From a checkpoint of a small transformer trained on Wikipedia.
Size: 12 layers, MLP 384 SwiGLU, vocabulary 545, 1.75M parameters.
Each number is 128 + 32 x the weight over its row's rms, rounded and kept within 0 to 255. Layers, rows and columns count from 0. Numbers have three digits each. The size before them is the row's rms in percent of the matrix's.

# gate: layer 6 MLP gate, 384x96, rms 0.206, rows 222-267, columns 0-95
# up: layer 6 MLP up, 384x96, rms 0.204, rows 222-267, columns 0-95
# down: layer 6 MLP down (transposed), 384x96, rms 0.192, rows 222-267, columns 0-95
gate222 106:139121110126099160174123135181125129167186091078094144170100074103152116166096118085148124176150113139154096160180091174101149149102076062125154169124164066136143120107138161173152152154203133150154128171135112134141067137139144080134144102201110152137065150111142105133123131062111146159
up222 108:036149142199101107110154125100093156124116132148140182122130141093097142113047135149157121092131115135190145151145148106184177149104116160171120112145130139163092121175148156126119130128128106130155009162141131158151105109073082167135175070129123106175167123129131108127088127093103093135
down222 101:159148098168087119106178177131107100178134107164075103108167115125075103143101101063122117097091086167109141134109079066141108043149105153177148184108128155124142125110174088106131080125124127153114186137179128109062131142105105178094120117109084158132095124167067143078138142097131142127
gate223 106:127174101060138176116162214131060166127097164154136136147144128104093103057115132081149144158148228078122160087161084114123107129141172134124109078091158135119145111161089143130136149150185149131132136113169109148127098137096143058132107131108118102092156097192092150140165153123108135103
up223 099:123163118083121150136194128103099061102093115131091114163179172113132087156168137096174122140115146144062202200130176090122120106149146169155103154127122122155171106110085105096143110087145156100096134125118177108073150068088147128150151145161127093129118085077108160152080066165149140116
down223 095:140100111130065125100089170148172102137142125177149085168123120104155130108125176090134140108081099145152126116150126162117079101161095112112085160132066090142104126148139181087135072125111161100167151091096092103202111107114144080129079185151161122172115150047143161159130045125134108158
gate224 102:147114119133088169162097133149120094144122108108056133141148163215049120111116156108157118087089140099157129137166140144129166070132185101229154165105134103088156128074157111129102069120154172133147166125129132120112150105112046093115153177101133125140137148120124134083071116149132151095
up224 098:079127129148102113150120194107109091136068169183175154157128146166116114133200121092177150127092155169161145118131105184128069122077106144150110127164127091114124138148071113139159162146141111098067103130166117066101155159157153106081165113060079123095169124180157129137162102093110089138
down224 103:129140150080132135123111144061175195092166109142183168145097082143123147097119175219089105126101070147166058196114128170134191103149082147118110148133134141163108120127140139133148156083104135095074126132133134173148106114215137115155116092182105151136111156164117097110142133128110112110
gate225 108:094180111092056170148140121150164114080157101090174079062125117153141121169106078112127170127131153177132121085126135135106127099104142088193121149118116109159120141201126098085149160237167119095115140160103103152098123073134120157088159111099143095106116078110141178116167103141130145134
up225 114:147108185152087100112146170149074110145106115125100176122172193138148127119116204126143143194159064120097140192081160072161119125159178106105126153131063092123123093106139129131148141082114153115140105148159130089141169157134040110159129109133063155079169155121112105143095160139129158139
down225 107:149113098190179145111106139125162131168100128166133138140149135150152155156138152120108130131113155114122155146129080104102122172077110136166157195192114115159119073112060170119100174191160138100177167080101133148150124162144138125085130103102163112151096165206220091113171138161146120096
gate226 109:177136172097181096103126125174115104089155138104140107104179156156136132142121122127126125130160131171140120142110166179162104039082113139107126132089167096133162178170105185091148125094209064099156118137116139144078147094108130199166124127111127148075154158079077143133142148167175155167
up226 114:179118140098117129102180153132167154118126129126138155128086137160116156130112181115175067184140136141178108127147149174108114125119101071086144082056128099161157114142123169133159149149110040138130159090192149106125048167118121142136135154095204110094140192107141102119140100111130098189
down226 101:155084099157144183136167139127111126073191124117138162153146082109154106060149109156175123136144110154093146111136156186130164098090153132118112119092118130114155140211080105148137161130100144081099054104080079146154143099152117112158192160111116120141123192119157167126152170096123111046
gate227 100:118147133173155105102111122061187153152164191156157141121109053142124176100126079121139181085131167122152145084202084112143149132133125123135147151183131119099157152120153114128150112145199167141120132133126148183155157140142086106174093133153183090108085103094138099115145138205065125095
up227 099:123127148088146127108111149119101100175108140188137122138101098167166155113111103071175174141062042142142131115115062117141102122190144116119110207133123135160209196178153145165121138155088106162153161162129176145120107176142129107130150070162108155153143117150080121127152151152096113144
down227 102:128118156139119111168122154123142115095129124092066187143129129101071077132129148163151135115158029126133161091136121145119132157167196104134153111175129131107150112160179138118120096143137170147158122090111073082085151120202163146141047137100115102066098085103200124128131165125109155084
gate228 095:134126093127121124126157064200121146167145137051095161173117107123093162172124114177141111171117127124184128047130155145145106079165137107094070143139147137140110074125167155124167109120116133147142089184094102140112159136158096088155126115114120096081128163097138113178136129150144240103
up228 083:191129162086115137087157103105145130100073091089090075124128135122168058119161113163174130172143170090068156143119128106102122171125076118103086075083106123119070095136172130139133122102116075112161099086115179086086153167114095134163168133180135124124186135129137125137126176134062119093
down228 100:182193199101128109150118125154087143086173052139138127082134107086124070132117154101140146184068109130111133118101133107052151129115101140148128116135195118141141106110101159121123126095106089174165150119068177160105148126138147163116164092117117148115171136132133143137130034134206146115
gate229 089:152117136161172128134198119120224110129235130124111142094125096105162116087086102075140154114122105176118101171065122102108134109131103125125125108208169135134104134180101147120114115102104121160071141171143137105146122123090133124133122124084144091121126137148108085143141141202175080187
up229 093:094084104120131185130139136084179142074140112124177141126153131105148092116165100136136169092070137093067090181143172128114203154114130124123148102147164140130114160205108132087143138140127174157180118128158210089161077128129161070112117105150126096170132135109071072111144137125151131178
down229 094:159039123105137085110102105118123113091142085108110112111163059089152058133142103172159123106063123113125125162095151143168141178113149128147191134131127164124126129140154151085105076128108095136101123129108129054173125140039134129123142086118120062128074102154085103108171102093133152177
gate230 099:144087169136075119125172125136152069101121098117108159152118164173142137162136139143141153143144107100139133135125120148159085146121139121102140100146163108122144113208142138147151141118181129183128056131131101176151120191135152165124064169195103125091025080096106085130108187151184168122
up230 105:109099156174132076118157097142161128066105134073130165139183119114089111163176159118153150106100138126095110183123156118134108129099120091101138158130161128111083159214144124104120103140159158120138185115113150134135104188117134110091089166114135169005105124087135082103121133097196155128
down230 095:165109120163156143181149112144076145174137136091118088083116144092105156057083163140107084121114138156094123128123088096090184099158161142150142135141069154161117166133147149126161051099142043087111114177172108086057190130166108144102118123141152125114112137116103133148138169158110110186
gate231 103:118156115137096149131065088064192116099121143060109148131186186143120091164085171101123137183099131130160153148108122164143146158095093096125130128129139092070156131209179118162085101160108108079124162112093161151102125142167083133123100106117137182109139168146131164117173191093105109105
up231 098:146089123148129112133145158148159143144165168128133136120089131137139082211131133132128108142039094141107145184064143179174075144151084132157099097144116140110141126146089083139168138130184149081134116101125139080144138178129159104130154133131120199189119165154194158079079153145101186159
down231 102:161115115085105158094111124143071161103130142159136109134157081114175108113141131125079056117149118145150144073135094127111162126091102148084130080062156140141170137089161124099123126124114149160158160136119167175183142128162104111084034109130171162103112150108051110075077164162171166102
gate232 111:093130131158139116136222149172170102153158123151126156109091137122127160120144111144104120070205093124149120141177097098156116135114092156082091165153142085130126205077125100149126100160198100143125168110175107128154129147049096110147134142087100112102152159086157144049083117157144134142
up232 108:167166143122135066163150191200161114100125144090112126164098109099107156121144089168108101109120105096065150137122125117141085146146150176121149169137097155138101110079108153100170149107131088134158157119073111156146153114122133135151127126149108126254111197125121072048124114087148119148
down232 105:127113144131158069146117113135087111138081089103149106135100122094131139118096102162115138110145094094155055108072102114143116144113182154118146117108142144140130191113137147167106111152145099045132131137115132125153170193180093156105104151159095097072131145057142083122111048144198174191
gate233 101:091162092112132123121133140116117132080102209161147127140113125140180154142129082124107140121184144121095096121145083129068198071143167149079118113148100110068177159115156111152154096174140191099105118168126160164198118106119096125101058202146108105154131090098174123126157099147091129120
up233 102:139139200121193136128162139109152150115095094127147128107184120146079062191095149237118134102114102143082124122125123121128102159143118099121139140079146108157106139171129144136088183123112035119140125086158170145118109178165166137084149094154152121121133105159059094094142165131145113164
down233 102:084146176146127104183115131140158160170144130092158150142103100117143150106090140140155157100052092138103139127109161115119160204112075107114146174096064103126143144142129110096095193113125120144122183131101074098217131114173099154103060146161115107133068106125177094132133160140112177168
gate234 090:146100152153103163190042127149133146195175144122119141118080146105068125135185163180150136116152110113146119200157111135090127102147097129167111076097150127069135108140179076185122114110122140164093180104151091149117145080148104100093149137106118082151160168158144156134144144168083123073
up234 088:154127140189148149130142150168071092137080179095115127127107095129117153095120152134118161129129145142151056077175135131092119104117150135107122162155116126140151146108151149180106092088131113143109113156120116141136101175089159148123144162056113132145055108169169168162129135162048007157
down234 095:128179099087204156115163092167139135127142143135112168157132155168129104063138138166111108150154151124177133157120110072147081116110140114117114082068138169131193104117116083090125132103115102151169153130068032166142129093131127171088155163149165141184156127178165100140104136160147139186
gate235 102:114096107059071157156143094081096148151150133120126127143202180197101097142103116126157107090125069157153159144115121114166129146108085120146196154109075163065154193178096102083129136128108099123177099131112111131132190084167138165131166162165083111146108105176150127139098146110129149129
up235 115:130133109083087117133095119144086121140121147142116131142135141118155132157102050154058072147088125178120151143070106136135169140076126094157123166046059171080100125185112097099137120180149153169206135168125083115121178122139130177143103149155142111088188162131145116140132122116144108180
down235 109:121133115083152094148132088122193198160084139096149136102103161085123162129124162115135131172091152109195169127157138141162126124176120149155076092175134085148121126158134161094057119124144128101082150129089154177195087167080144099125146129046147201168120121141100105111101099142116100116
gate236 105:161158107152101124116190155096135101184121105130151214142148134185100069110163082103194160069192112128129124081087152128152098082127105124105119128081112152126177167120122135100146108108141147159140155124154149133140128041092104141132133130094158134137075090173072088120156125102117176085
up236 112:072162126117073168083112102136146155133157086101096118113112094119123097152166095150180099111109138153140116136135166155094076114114137150114107145194185080099098180182103116161164141125121155126182127190158126149160072131116080157173108103157070163140173105197174152120095107143157081151
down236 109:139123137111137081160106198159166075115130142150149151138065124062146105099157119090099140124063106089147168150135154115107139187111186119080137112122100168124149084186111164148120151090114096159099109162155189150093137098140156111093102106187103147184161146166122111124098176137144076191
gate237 103:143144122069119093125145091132122100077114153139156122148103158094145104049102112117133107153160117106136094091143140106148079109174133130072119113100126200123096091141157197171098182092115154136148127154079180104148114119160133098104153117125113181134078118124160167162054071089193119071
up237 104:163121111134138160113105103136098119169171152142160147102120125126127089164172089135188130085164117175185125138086142184098095095173124164057173089095166093125142149139160122111070085159167089102168158120140060163188132106133042143094122097138108105166099106139154132109137129131164085094
down237 104:158124167123146136134123110133117101120136166130070130107149142075083150102079098096128134096163080122096108047152138122126105158121108139141143117123140111102145132176088139028123111036129080128092162110132157090125053105118077148078106093086086087135129129152136181126095078101186155122
gate238 100:080145093098132140143092167192088092188166178214133142125106120098173077181136109154095085123110179145173119131099044145173154113163117071118087123089132114154140160168150095122098141129120084124094177172140152138162107127159161102113155152064132097112127110135147153136148113136121132077
up238 104:140084131144121096096123096102138132124107187067140103138139099136117152098159143090139190148119164132064148091147194099116078153098097124126179161112120148146131091169159073121103108094071164097096109141161081097125148077110153146168109113181170161141146108090122106044202129115137082098
down238 097:110105117140145137156105184177190133110114094110121165119064114103128124111094124118186051119133151158138108109074086139114089075087204164182131152090103131091161090153154180119185167120151106132119156138086173158151128127130088114174139152098142172151122130164094113120072155074109180135
gate239 104:073120086118116140141152180147159065141137168108135125137176152153102124101084082166144128111125120145149092121175205121095128118130109191117060106102177107089121171114120137231161110122139133106132150055158150135108118190126149149103116123104104107152141116098135137150081035115107163112
up239 099:117113082039114151127069088170051126144174129126134183125134162112147159130106150143105103153112147130196105140128120151184126159082099185158043168163169132119130152133159148120153089118118106129089121015106157136138100115165135124158147121178163146119101114121143129110142092115125093103
down239 107:123148139116177140135138187151046139111075144142140115131132108147116191129135180149112085124114142088166166083129093102179120143173132130177112056104140144103135119175127108143211096150129100142099154129169089163092119177100162132117139153110133139092067183130129118072206174145093116145
gate240 100:116168095074118091139145102132148129116144127100156109130147055149115155104140121147123126130111128100171170063166143047110158160083132170113144093063200141159148110145131130109147131113065149093064123110145141106044104067128087111103128154137139183112145172174136097119077120157179141146
up240 095:102107130152169156152099176129171152108123142167125165114172188124156187143138134156072142124168116161205085180084152137120084093142102159112178124171137143169096123133168144086163110127173164143162129145085063141138132140150123146113065125116174138126157148161139102119055066127182081133
down240 094:084095124093154135132147136106153178137096149142124163095135150129088106122185080083145112114181167066197180163167126080111124131116163113144070134136100174132112074059089161123126143141149135111083172159152151157142148130151105157207144089168127097174111117171162057127124118106102151155
gate241 100:150169146069139111166062156124129141144203124106148121136141138097084154146117145074110170122115178123109125207166180081094130167077150063136144146089131090147089169099110126139072106133066181156123109111117112116129201127126108100135111188156161142126115094127092154134097151186129103157
up241 099:083071138066146185150071137061071129165122116156092142123112177115121119146084110113105140149110148137142183184138134079099154142112109112066067143126144154178137139076107049124092122153110166128146134142151152151168084143122070124141142131174145121156118120154174191119083087158116097157
down241 099:159120106178134079126187163174146139074087157118169124121124066109130080130109077155125110133099124117123143102162170113138156154104103157152161152133151142130109122140164174061149121166082083098085060089139127096106157053191123147105150164147131138128141143095026146131155138152129079122
gate242 110:130155137142099112126170169099172168185149103149182129115102143178119145115128089126083096072115096126178106164142114116063135165114069174164043113106154111145173143149089085134088118144101150056154130083127119086143115155108109118189138111097106160111195112137125171199132161129125114137
up242 105:075189143124139091118220180200116107134159092129155071078145162131208096122084165140090124156100119124129113136128106137105165122128111163147074097201140127098166101152099124125135204121136107062150111117094165127158062154107140149127121147131127163141136118095120110121135112103081110172
down242 102:119105157196124146145115116098149114068107183098104185143186136106047083122075103127158147124094143126082143114099098166135135163086125139171176189114121086129112122122061110098144120148142140161174107154153068148116185120124125105180125177154152143124108101084168210100146147118128110120
gate243 100:125102117081106057129194152177154148153135091192073150160141158147106150140168185124158137040111161104124135065146053094109110101147115130151133155134105126145131178095109082129085137154108088098151140134153145159069133125134153147158107150102112106141099060171120095108120139153069102166
up243 099:126164126131109087113096044160130118130148086105128196111117119116139159123161099135112075065095159106095104123124143104159157131186128149186078122140158113151141174119189171087138135163183185155162100135166189127070156125089161090084082124131152141131088074132114126137095134100143066127
down243 097:153096154100101168118146148185068117154140087119125120104110110144106103106109111132154113098110101114165169093161136129090121140118120103183217103121166167095141069136101148147167190097055170153103155145132166129164095073122122172136118159126128145142142136097128122202146114178197068080
gate244 097:142103108145091117120092089069085112157117107145144149118136092140110087136123064103117086114170096111148152134151150110137082146118142139106104216114142084119186123101108142100111139077142171116138063074144197190075116173124094108124096100164163108127098161088073185127129106145195163128
up244 100:122147086165122154142168098110135150214121189199095063106097104121098133126105170143149102143122164091125189122114082122146095109148081113134155103116152157176164107098155152118135120182113123118104157157110091198149173127134143129180087153104084154096159191116190111127126083131113189133
down244 100:105146116089164118096143209146185122081179149174120120095123109129118086122111181181061080076090134062127114128141085151125148142112147121159109146129142150159135112150160109110132083054141089067170131120138145126098077121100143096165118181134132068096118120118099151137086098088199120105
gate245 111:153165148103153138129121171143089117148141129093188129157080106166112064152122117180175127132098087108080051167105131095155126135117121086107137164083165099112158152140126136131089120175128148159109095175046141199181122162137171166169113118051146139129138168121119124144081118106160182117
up245 107:104146132131156149087073091198112086093193115101119122151085106124176119120075145225137100123171133111137136135087114078093178170134184077146119115106133108092118140143064143125098119156180157116111141170157145142095131129095149119129087152094075141197140175162101089117110091134131151089
down245 103:174121151157137126120127119138131119137077111144183075155126040127110101160107105102115128140104160120120078084059104124126168120157155149155128105118090130206161084111150175107123109105106111108123104077151093115051084177098161140188165101159057132187167167125164103136113098119103141147
gate246 090:144149133127119146151099138168114175123147172130120151039164090105139096127129116066122152128156089130126101092120141082156131144067147133154155179156110119105131121189160142106144104079193210128178104110123084132130160094145094162108126128134071113157123173097098121187081130216139153086
up246 094:124148155136127121108126102077105053093148123107091147177147170117143126156181117147070172165137142155182088108109123131104134138121166159136143141172079176115102109135147147113109204079141179081159074063077101160170155150117100149105144184192079144126063134101129147091094135131140117119
down246 095:179130168148146142126112144196170065116124186070111105055093160085166139100118168064140162157089142130154140123085152104158137138142161162113121149107127202075093135110089123108105123105109116118146112146123120159107175092147186094108093083153122175151153158151078108088142140165075177126
gate247 099:127156120099156095137120098167161150124113147107128162186061118159148077149128207126115035134159182122117099156141159103131065146109175159134183179127109095111074160128117171190135089100180139162119118117089154130067104187139127134120095171124158113117088193135151131130129125141147118151
up247 102:107131151088163117118126163199066118127135148083129103131080121076083115082082157212116171107158116096040142104117114137123143191139157073117138158122105149125143143157152146127082048138095163105169093150115152138091114194114148176082168108109170141151140121111121104131124138131177151134
down247 100:094119081118084119130089104145135121131165140095132097158128136128085115204123099124135145158110095179130078137139180142100132213100090071113119161036132067111121145165146071157095123103080109185113104108096061166111125112079113141150112146178140155146093093115080126166113116150113116093
gate248 111:122145162103090164152161190114128131165109134122143127134112120174137091167137109147112158085145138127144131114177106162112127094139137117115152114071198072107181161080148127099162125169114102084053116145122160122072149119152088157169159057163094139086127127135175104140249126150116111127
up248 116:162128074151146242088127108125115116161115175128089142125125174137109075103183131136093128142177078120154077142180154158128141147187124143155082105118147115121125137111112153145164142132106173146140147066166139095051156098185132070148115150079096107112171154147087104140160165119143128097
down248 104:132180130176139153126133120115105082087104118087129044120094141167136115102124134109174182142116154118145104161189105140103104201148150108102128132099122126091089148093116168161140134076102082127137129101112111149104098196167091054082131101135198121065179110165114150098122168115151080156
gate249 105:175135132105118130117151153121118137122122151172129089158119150213135129095141130138068124118167104131138087121133145106103158136123114142074121064096150070076135215089143143131193079145152122112109163167154086113156139151175115168141201144143102075144179155148106113100190114090083139069
up249 106:157113086073101116139146106096105181132119159081111107150131151168098127151121118155174098113104116187142099134156067096168095119140161200209128159093120146149108126098165121107055119129140107117195112121163109135157130096166090059093106091143170106069152155148134156169180082109140112143
down249 102:096118185182075144087121135121127154119139113114137163162069154165099216110125134078136166164093115154115145105093139154178161147116144115153158077069123162192132101129139142153128164149115164168153134132126195146073136126146124170126121138071132100132163116186146091207081179149110140127
gate250 100:163142143108161172187143145138149158102056133133107107111121151178127124126187155151178128105161174148105085095087100174135152101132086186155122176079083162087150102127127145156065047169125083134099132112160140162155125137169130110168084166083124139134133142127085103167106091071098166129
up250 098:130203090127148153150144121187110136044119150159108143107152141196108160192123084137170148146123126089110144112101146116138146072093126158110152160128059128099127066144107177126056085121134134068098127154182138096147126103175153138100065132148115112135122155173098071085117106117161142111
down250 100:177121102120169104084111161142071079072126125181147125166122141179176136142136126122134091135178179139111126117109171148128194167142205122156141110144152116123078129110105180147104114191093080112108163037155146112122057068126139125078150115130104117133121122160121099133142116185139162156
gate251 110:175119166126132127135215056114168143115103142109126123065049108182109087106105109077129104122137125157162163095091142141072167145151128097144125209158113113068142107083148118157134117136129149114148186127130175149134113191096126087119141117097165089184134066131133137136090119121152097165
up251 114:125148143158140184124147060124081155142150112088157092068099149113102115118152073165144153120124088102124130140099189115118166152144118157104102141087179190130086097068131108112064099142105147130124165154113195152113156153110150106116172078107115158193087121155151042143183151124144114149
down251 102:141156089140140065100165143108153096067070125152170137061169158129095130177122112143156163104118107165140131144097167150108154135147107185100162111165168110099118177160170120145151144173105157114102149136168161108081115109107091105136126064183118068126143147167139142070176107059167097162
gate252 102:175128060115110120157181147126230106143131160144142182153113093118118088082132113077131143109135129124167122160085168110136096139185114150146143197120109104142158102046147099131143116104198171068133103165144144093151137155180181090103073142146145132092095138119138109130120071114127124140
up252 101:107112120131139113189143114098091140116150156184161086162170181162139101126165123169095152156141168153126159101077111112125080114128150129190124096091109185154108071146162152048107114124096110102171078073052114133114163137127141139055176120141077166122122171135104155144147109157145090103
down252 094:111164141115114085148150056094153146087145055077095199096110144129124133107132087107161117082150129125093108124071165102145100125077086130112158135085071106148141118083087104110167135127156134118090094120184084128178160132179168093101132165133150092130107193177164173090107115098149154117
gate253 094:115104122112183170202164211157113142154109087063099177104095095061121181112129108114134168141141079182139147126111105141136174091102100167104146170123116085128121110096086100160097079120173187167111154144094112152148117159123074082140117137115106126143125117123126071081132124190131138148
up253 093:142159120138124162108115147144147141192163109121118124100205128086129136154111125123148133166134086137125100132162188179118183130138156084116115076149095042089106184129122059156099165159199152060073117136159109114162138135099058104139141126121081102137138109168150168182153097117122150129
down253 100:130129127159112155165110124115156146149187183095158107143184141139142134154114119139106115133140151166152162150130183188173068103116153122175119126119126133147069169157207117147149166095110159114114032127103122168129134062141103112182152150157066120129115154095097154151160096201136132181
gate254 106:086086185148109152108130107110092137175099086126132129095153177141126117177148124100113088085163103115178110133123153174162162154144166147160098144067115097123146097127110168112166163162097128078132156202076208096137144186089161127148116138084153140166115106118176103132160110126100212111
up254 111:159113158096131157148133112103170139090122149144092191187114089110116176168107068068153176175156140136115167047099101171183149187182170151210157164096143157114143135089127113107137150140158134144135125156137139097125127160144148156092136127133141092139130105130146114209138098152068161132
down254 108:100109140143142125174117156105141187131122149117087181147080169118155145161109105072088169145085117075176136125160124153093108165108142138106167180151127099117108163135141103236196172137157172147149144129117148117140113148176165154107102119153118174121138084024146138153119168127139156103
gate255 103:110082183142111143105186132104186148144156110151112091107109080167119176142152151151098101135144149149135149148118151126196103098086141132153159153062093160126141122121105135140158113135144162118145168191172107135086107120167194048205127147118178161092109147146149080073136095135162166084
up255 112:160117165099164154115128099121107175100132106110062093125119138125170129166123145076144108128125117119072174133125097129099108165125128141139127119093102093107152179156122101090155099036114175160115098165152112087101098143059116142101154193155128135166061139183150175063081135190154109154
down255 106:092185072091128112154154120070158098145124147161158117098158104090120094093125147127105111136109151091110118105113175141140166123163144163103096128115083088161135124111140133091142218106162199160134146085111024141106152107086154126125150100144082165142154121076133083163171151124138178184
gate256 100:121156150093150161134117184156133130119085056069143147109135079140188142156123106144133077129140153175121079116128127083121160125137084162110075136116159117093124155044123158060109074132158063069100157128114121128153138101198176109174102171074141139122141158117124157153128126096152164159
up256 101:157154131064095040181145141156109102074142116110153108131106122103090149160100083135112128204135136076141059122103125107088154127126145151154117080182134094117127148091081161057134122128094102113104127190147143117186071128101125134128159118131131158157138156100102118048094102088132145082
down256 098:178098147151099162064101113133130205137129143140118114153099120157097129107138146168173162140163114096125179121112205164180134152095146147159175121078166139096192094119119116136095166139089146056148176146102143117125134109150142121155103141052134070105123140070151139160122125125077186175
gate257 092:153186159073120125201164102168185150122080185071109149198122163147138119115130150196103127156083091119152099110101153108069084178126128122165148168130141135125093156179080049109140121135118110093111094138121112116151103122134125089114152124176134087109129173135139116053115131087117107110
up257 091:146054078134067128106123138137140144178127127074154107077160148180100156096168102152105140073101140118055162093144103126139115132154142125112168118082087143146130088119139119173147129148136181104114129111162074164106139186131099188137126047141144132226096112160088156118140092130128108137
down257 091:157159125090088216097127128160097149123107105083113138149140120103109103146115154144042116089201093109185121131092155156065175132092188160106105155116137133085156088165102107107172161140113121092141076149138146120127135176182186092167155080140170155089131128164097120122123110135173127122
gate258 105:108136077108092168104148142116150135179068105111160138130151094089118150080145054066120222149160125105110068138149177122132134128147150146126056095128190138160126114117146114119143115139167104119173177125156145073086172152138131128154154114132135087130124078135109125063162129073067097138
up258 096:153132114139099121131114107142151085126146078168165159077158128111071136121122128031102091042172122120105099133106110176187134071099182123141154070139159151117137077174102166152107108074179125103111113163136130168094094142127087115127152113145135185132166101121125111100120152092147199128
down258 100:171124159139152056126134135131151101096155127168139092127111162080138161149128138172167143119078158159164180152122175043170102094096128187157151172123081110129171175164168143118091124170075121147193132124055111067142108149125095106088133150096151129169148153111129143128131122155101169172
gate259 103:122172135119081092121188138086117110110162101133214120137106127158155087156154125162100165169131094122102108065103137112140167126077112138187095117101102115124127142162148197117207171123145112161138137115122147121128112088155208067063086079123149123142087112090147127129151159129116065120
up259 108:107143105124118083089093130156182173156120105172061099123138148085119149078121142158127135091147128131109191126137198143138082121098141101151133140130145130118193162128101097154182104200155167088161159168161135130111198137191133117118142075213132102158116133139163121088154135085109148084
down259 101:142140172142121115086113066139159143132089180089179154099105139113086143160135134136082136184167143181116129112143119175159178189095120142134157077095172182138127111157103059118143129124170113111129124144151128084172148095092195155122106207101085122166140160096177157144085143088153111104
gate260 096:161133127124117134191095086120096144151142118174141062074110215119156124117126084152051129132122127140153127189112053052121138145105161143127102126109175143130182161159166117126098118082179085144167171129134185119125102167128139161113155145094107153104165167143156089148155127109080133165
up260 095:140110095115146047153089163157076104156107158142134069138142084109147104111167118129046137139159167093131104106073092130131122131091162074098143152124125158111107161124170097100133159119126105084129148190109142130144122159157163147196108082144176149122055111136133096061115185110091115182
down260 094:145155128134132153088126158102146117073102138184139137086122120080112101135071102116132116118125141166119173127121155138138094054124125074144118119099098160131103118124102183167114104087164148100176166063102075169069101219142156073111112094093157152170105131136097163204123136153088154150
gate261 093:138143097136115127102151160177119164149118120138121153192128117037051143149103155152143124163136190132097114192117130175101174137098143133129112141070166070085172104140084133100131184134132144118113144141103138151184073031109101106125106124131055142099153112150152095104120111109102160137
up261 097:127143130110116057115112076150159132156117150128152130124105112137051137154078129134137109113134130119146132130077112130075156112118169088076165138106140113034135192160110134146116144174126121127170105180105163106107085102094104102126078094127159133057122152180188180069104081098150141178
down261 101:106119102193140112149166121147174122091144161144181122133123062085146086178103128097192104111190205144070106141133128111122110147073142100130070101124141113150092145069139113147084126148085133145084156143118165137123146119167128201081113170121136130074113115166086121083167137123079106093
gate262 106:138140107094074137147136170129162119150143131122089163054102134106122140160134183147118079080122113126116139172126145183171103152130136153172044179070165091144180179107159123183119147045166122095125110161123142115138116133097139118090145110038144108110083137142125184170104127123100146131
up262 102:103171129130110166125120185083080127129118083166101116155158120085184106094159112138088152183120167136166166150156074118105176141149048142127106115090144164060120181157114122085102152163155128119123104085131070145197131174066139127142149117117058148094130149146087166086133132126122121096
down262 101:111096125134145153141177100120079172134163168150131141092114114129176085083111101121173114136118139095111098180141124093117141092084137181132195159117143196146131112096146187078121186116122124075101135148115104077094096134134148026143128104133096097082125132178210097162117097137150144132
gate263 110:143122042056034133155141128138161138116110099107134188160113079154140135169107143146152119094192161153154126140097167102119146103105122164162090119156111109080181156136085055190114091157133184129092105124103173148077147150138092107146098116121125096111132109115146142088082160129099143095
up263 105:140143131135145165099153147084160090123140130120181129163088106112140103136162185103149066061100120090204212178136122148110108127143146121166139123112204113116115121199120148096133123089087118078087111115117142119128166119184191124103176112095134133137112202174120107103117143155125166090
down263 104:152066189113096093120094123065151130115110096105171137130118119104140095179139155143102129094132059124116139151206075097147200078181137148134136150091116176131109098074201141123114124130107127108084157117133140087134218144118167162134073125132141119106143057099108093136139114131126102127
gate264 099:148171116106067099152152137095167127095126160140095128144115110095178123123150114121159130151116170192133080093156147114099120144114104135106136189122129106098123062108129167141118092182203085088147171154201091130106116136110151179073142152194157087191154104105126145158125156068128183134
up264 104:109143155139199167178134115101134142136115188094108114191142130108149087123151084093150125089133202143090120143124101127111057122108113110094118116091068147085155111096143173131152070073126110098163176111098067170095122096168114148080130118182078100151163116116177157083134141126173119143
down264 101:158094187146186193098155124119176109112144061144144133172110105124091119205100063100075176139180118132123151191141124096140117102147135113155131215115098138123098112113163132118134130097110145142146108166148042171122149122131119146121147080131126144095135129142186076116187135160105115162
gate265 096:090183154143148148146092195138186172130094088154113114051212112131107119153176129098176133086083174093091163099158099083108122146116102080100130097117125142136166117186161112136129137141159111084200102132116179096173126137106101112153100114108157082155189143145133125120134151120165158148
up265 097:177140116128129123070063025127157168157103130078154127119103134160124172120064132094087092130176100109069104114070143122160116116165121125137123152199091135145147185126100132122112111121096163121138134181100169122151100098149107144094143104095115138167056164090156169124120099175116175128
down265 101:135162059142120169154073153123132117124163153204145171118186107173107143132111160110144111138064149070189168107109070099176142166184130149145135168159143127176161122163142065111106155127160133142102103088157161130118109071119106098158122177215150120134121141110129164166129115141168137130
gate266 102:091147124112113178145145153102164106105118079113162123106134162110125155154121181148121095109091158125161098016144115150123168093144187142128129131146120090125140131188101115121172129116116132105081162063128137119177160127112093113165114120115186089122100090146134168141086090218182143198
up266 104:148145178115133178134154107108114104144125139106069137144089102146133126094182135146193119162190114163117175192081086131104085160154099129151141113117099089135171109119113123148120059142109127105062119079140129124153130143138157102110061152110114145142209100177095177096127193142199106117
down266 096:138103094177145079157201203096117148086162133169121110155106159130121156110199164098166148146121144121139146172104153142178101052170149078095113104099112144065110153105129084138166118127127166135169095152128156118073165142146113098179075183127120120111087140126084122082170135156125095120
gate267 098:086137142135138147090150104063125145117108154146160054103207123140081183121157110141063166180081148138176132138131144167174163090126108199106200138117176151163142072108135089157090107112124114134120090116146134119114148149131153136147138199156102144121080111132170167104081162135117166105
up267 098:108126140143127119131164034175149058057114104097098140179162200105133171109110115151120107094077142155163142112115148097120139144118167133099141120101145123109111195141092161113100190141139097092104119142143155128119155083181137135125188065150119126130131108088114101155095115128184088049
down267 098:150050139158091151117140101080128154111104172124169092125073152141122128113113153158113141144126171192098137158192145087092142147130090126066169175095112137077128117098127184135123150123150126134131102075114080132136098190228117110134114131078124116152101102197081125098081120124129153094